Each number is 200 + 40 x the weight over its row's rms, rounded and kept within 0 to 999. Layers, rows and columns count from 0. The size before them is the row's rms in percent of the matrix's.

# down: layer 8 MLP down (transposed), 640x160, rms 0.179, rows 627-639, columns 0-39
# gate: layer 8 MLP gate, 640x160, rms 0.178, rows 628-639, columns 0-39
# up: layer 8 MLP up, 640x160, rms 0.189, rows 628-639, columns 0-39
down627,087,168,240,244,160,203,103,222,191,250,202,227,178,228,186,232,231,253,180,195,187,212,222,242,282,159,141,261,214,284,218,296,255,234,168,190,215,235,244,192,239
gate628,097,194,239,116,144,224,249,121,188,114,197,308,216,204,192,247,167,195,175,181,172,130,164,216,196,263,164,134,164,177,127,192,158,175,172,207,214,130,228,150,175
up628,096,202,225,187,279,207,204,201,182,148,150,282,165,194,185,219,217,164,143,228,177,285,170,232,260,151,245,233,237,251,211,200,126,217,197,230,195,243,155,198,205
down628,100,219,208,190,184,154,192,253,227,201,189,206,225,155,185,125,206,189,197,220,124,131,230,171,153,199,229,157,186,117,145,232,209,221,211,224,215,219,173,147,222
gate629,100,95,184,284,190,226,191,234,198,234,152,255,238,205,164,202,185,177,298,219,247,192,240,235,133,154,255,154,216,187,208,195,270,169,278,260,219,264,227,178,173
up629,101,196,250,189,242,184,148,200,179,139,168,145,134,185,163,215,175,250,177,177,86,249,136,200,207,258,126,187,210,178,198,190,215,155,158,136,228,169,226,161,138
down629,098,192,97,192,217,241,207,199,238,222,190,161,214,141,266,207,154,271,218,204,299,202,219,252,183,200,140,145,206,162,188,153,209,237,227,254,188,218,231,208,197
gate630,101,209,77,184,216,250,281,182,193,260,265,194,149,129,201,181,232,205,234,250,163,166,200,168,159,120,190,236,187,216,200,258,195,207,225,257,232,250,196,165,184
up630,104,213,163,214,203,223,235,181,159,165,173,174,132,179,255,229,188,212,196,281,150,134,254,184,314,197,145,227,175,213,209,184,144,172,226,187,163,152,293,190,132
down630,103,103,112,232,248,177,217,175,197,249,159,218,185,188,161,226,186,220,197,140,221,198,142,171,272,205,303,201,158,302,219,198,218,165,159,229,273,192,130,182,196
gate631,100,202,272,141,294,227,168,194,209,204,238,238,313,198,188,203,208,178,218,268,193,267,229,196,133,186,216,187,248,199,264,199,247,252,173,222,136,170,215,201,172
up631,101,190,213,206,133,188,134,202,211,251,196,198,186,323,211,201,147,252,202,231,178,173,221,264,231,158,226,183,104,134,204,207,262,202,164,180,162,229,222,182,189
down631,097,173,203,182,213,244,200,231,226,236,137,301,182,144,172,164,159,202,228,218,127,208,248,189,215,221,247,194,217,232,196,117,173,230,213,214,161,254,229,254,244
gate632,102,200,149,267,176,215,181,220,172,209,211,210,246,268,258,183,178,173,187,207,211,195,191,243,307,167,198,197,230,166,195,202,198,165,163,194,192,252,216,125,205
up632,104,220,226,198,183,206,242,183,156,288,236,266,263,156,205,202,204,203,230,273,201,236,180,225,213,200,201,192,205,209,220,243,240,208,174,230,184,190,138,201,229
down632,105,186,154,245,253,194,250,193,155,151,229,197,218,167,177,159,246,158,180,104,192,173,215,188,172,290,240,181,147,152,235,299,243,208,165,217,142,239,187,145,181
gate633,069,206,234,185,235,142,275,209,133,227,83,261,230,296,172,106,240,207,190,132,186,255,222,282,186,175,230,196,144,216,216,234,202,240,190,176,254,183,233,184,182
up633,073,222,219,202,272,260,254,142,76,178,61,287,188,215,317,199,158,205,225,152,188,226,156,278,195,189,178,180,106,197,115,217,242,264,122,193,156,206,240,220,247
down633,081,146,168,260,145,180,95,200,264,166,335,91,292,104,180,200,233,201,207,250,231,251,150,191,225,199,190,214,204,202,178,202,317,201,189,242,203,206,194,208,182
gate634,107,171,156,241,149,229,142,244,166,175,172,197,179,181,176,131,168,182,216,161,168,163,104,232,235,218,225,302,288,210,177,267,255,157,171,260,222,206,186,178,144
up634,101,170,151,188,194,223,214,210,132,164,200,186,205,227,152,172,160,224,174,209,149,256,107,177,278,171,228,281,252,132,200,194,279,189,203,167,172,211,140,132,175
down634,107,180,174,207,169,202,215,191,235,242,230,233,264,280,212,211,211,231,117,244,186,196,288,224,131,198,201,156,275,248,153,288,204,263,172,185,232,225,159,143,226
gate635,104,164,204,204,223,263,258,206,257,190,154,128,163,148,167,141,137,186,277,188,179,218,172,230,196,154,176,181,223,204,154,221,239,163,224,177,193,112,130,245,255
up635,105,221,264,254,235,256,198,166,162,265,263,244,217,255,230,238,187,239,188,224,151,203,244,188,127,219,187,207,204,214,147,216,244,275,267,197,102,234,243,245,202
down635,105,153,183,180,183,166,214,149,94,207,174,228,173,176,136,186,140,223,147,232,226,128,258,211,237,194,234,177,166,237,227,236,140,210,169,248,261,239,193,192,160
gate636,102,229,149,181,189,201,174,182,246,279,174,254,232,171,245,190,241,194,141,184,253,227,170,164,242,301,114,226,131,154,254,195,199,155,186,221,191,246,195,189,257
up636,102,247,213,125,227,170,212,207,110,192,171,193,124,172,221,207,141,220,243,226,164,176,152,123,144,257,236,135,246,210,177,215,237,155,232,196,183,265,222,165,210
down636,099,160,254,277,162,224,204,183,211,191,166,223,186,227,229,195,284,177,144,205,172,179,192,190,171,250,176,203,238,192,205,205,178,95,204,227,183,213,219,256,264
gate637,097,209,186,230,215,225,175,205,262,169,241,317,201,168,122,144,205,268,125,220,237,169,193,172,225,253,258,200,156,182,174,241,187,145,181,227,202,240,208,191,227
up637,098,229,181,115,248,278,182,183,195,218,174,227,218,213,127,217,206,261,252,143,240,168,219,187,232,149,180,186,166,147,158,117,167,128,159,197,188,134,249,269,219
down637,098,210,231,137,225,234,289,205,105,144,244,251,206,169,116,191,152,161,277,191,208,178,239,206,164,242,227,230,244,223,229,196,227,255,157,191,229,170,187,132,154
gate638,104,228,111,191,235,200,204,248,192,151,134,240,229,128,203,156,232,193,208,120,172,162,144,208,245,143,222,162,288,221,245,176,208,198,132,234,242,180,275,213,208
up638,093,243,202,243,213,263,143,251,192,193,275,135,236,183,224,270,183,268,191,229,224,242,194,207,206,219,193,182,190,124,154,216,159,262,256,162,184,158,166,144,167
down638,099,170,131,232,154,124,177,276,222,219,305,262,281,191,116,223,179,216,187,191,205,210,186,243,202,231,230,125,260,211,190,190,170,219,270,194,201,206,245,113,174
gate639,108,207,162,160,205,208,207,169,169,261,187,229,180,218,248,172,188,259,191,250,183,202,214,153,240,220,217,178,174,185,208,225,192,179,246,233,269,183,120,212,168
up639,103,206,170,195,200,213,239,233,188,219,189,194,166,176,269,89,170,191,164,130,201,147,200,277,172,172,224,218,126,186,229,181,230,210,191,218,200,225,231,156,125
down639,102,205,148,152,303,182,267,191,154,171,206,238,186,111,187,189,222,174,216,211,281,167,188,253,168,220,164,224,154,155,235,166,223,229,209,253,168,159,150,205,228